Part of a small language model's weights.
Training: a variant of SOAP for these matrices, 100M tokens, 6122 steps.
Each number is 128 + 32 x the weight over its row's rms, rounded and kept within 0 to 255. Layers, rows and columns count from 0. Numbers have three digits each. The size before them is the row's rms in percent of the matrix's.

# down: layer 5 MLP down (transposed), 512x128, rms 0.312, rows 503-511, columns 64-127
# up: layer 5 MLP up, 512x128, rms 0.308, rows 504-511, columns 64-127
down503 111:134157163131096169101191141139177126178167137128146202163131107114154106153133122134121102089104122170116106114185182108158134106088106180117127183171124125127123178132083151118116078136160131
up504 105:155097101135095119134129148156123166162106110172098090107093152105130124111111130185078085123100135207116142152155103173143120067170155130126122174149149125110083097121147128136109145146104170
down504 102:101160111107161121110116106132170090108090176134096111156165128107175098083158135107142115094114115128100139114078131187175124146230139166059170152178129116141138114129156194091088120146115126
up505 095:119145110122077163129128146144076128171128139100086161128167102137083078166138152100097161134149174153118081098087153128114085158191128087124150168131141104152176145149122153163178126131112138
down505 106:123168123158129115159098147126143040204097135106102117143155152088141072131175139143109059102155087133091151095112120141108156131126141100091095124164070136121188101147153124151159185089139101
up506 102:117122135109179069082123152145112092102083153113099169116100069170146146156109132135086093162137145162123162063138142127129190150200167167188118117090204113157136154111091147108121132125132132
down506 087:163186102108148110169140145127111101118150150197158143099148156184162170158082147093107070099135162162126170175109115163149109176124181215137110150151089124132127142142111129135074151117128150
up507 098:142168119110111162094091104121171133159121177119185157071148190126132133106108107153091148152123105136166077121144112117145098141168131143153177136100193060201109121132131131100120103154148119
down507 097:130100104152156105120113112038134117137124138124129103159117078101108116142164100174125136117167164087173146148086114138105093178105059115181152066133074121137066110108033098115123105111133126
up508 104:066147165076088156107119134146056136160100131097120130094052154158088110116156119110143100107123127101163141138124110164099141143108110118099087087153131092150095169145138154136152139153128109
down508 103:223125080141153094151075108095118131101068089170129167159187140047184085108103140094159198112131093113134121151127114114128143048094110120156087172119133142115169138092145102155126101160109091
up509 098:139116152156139196083108147120123149139061123169095091153122165131121123117105068137125177188141149161159104099164095090051145057154088103100158146042172120096168125159109190106154128151128162
down509 102:158134142148152133130097143148109079078073196115106091167148124107132159111115113174101190139142182170107126118158106161091160110131108115087147175123122149115143134121105096170164119188157140
up510 100:136179130084150163102115113103161065150112130085201147117151131120149166179139195081146109106151139083144154105137143109162110186085113081110149104093143174102102138107112116115060117111189148
down510 108:159099143114105168098089112092195158131114168169124083118140112089160130088128111108134137132157088117209136081154178117121120178166133137079124138066097081090123167185124061087141116131158106
up511 099:162151208084104104119133064116093140138186176135158103078146180154164099143110138098114152091123091130113116133109164116188158143149233126149090155119156120132168123143165091062146121077127140
down511 097:094072119120194146105148103147155087115110069083122156129094094123114167118093083133121099121116202125099162190146105120045119166149140114025106157163110099105077094128103162178111115159151116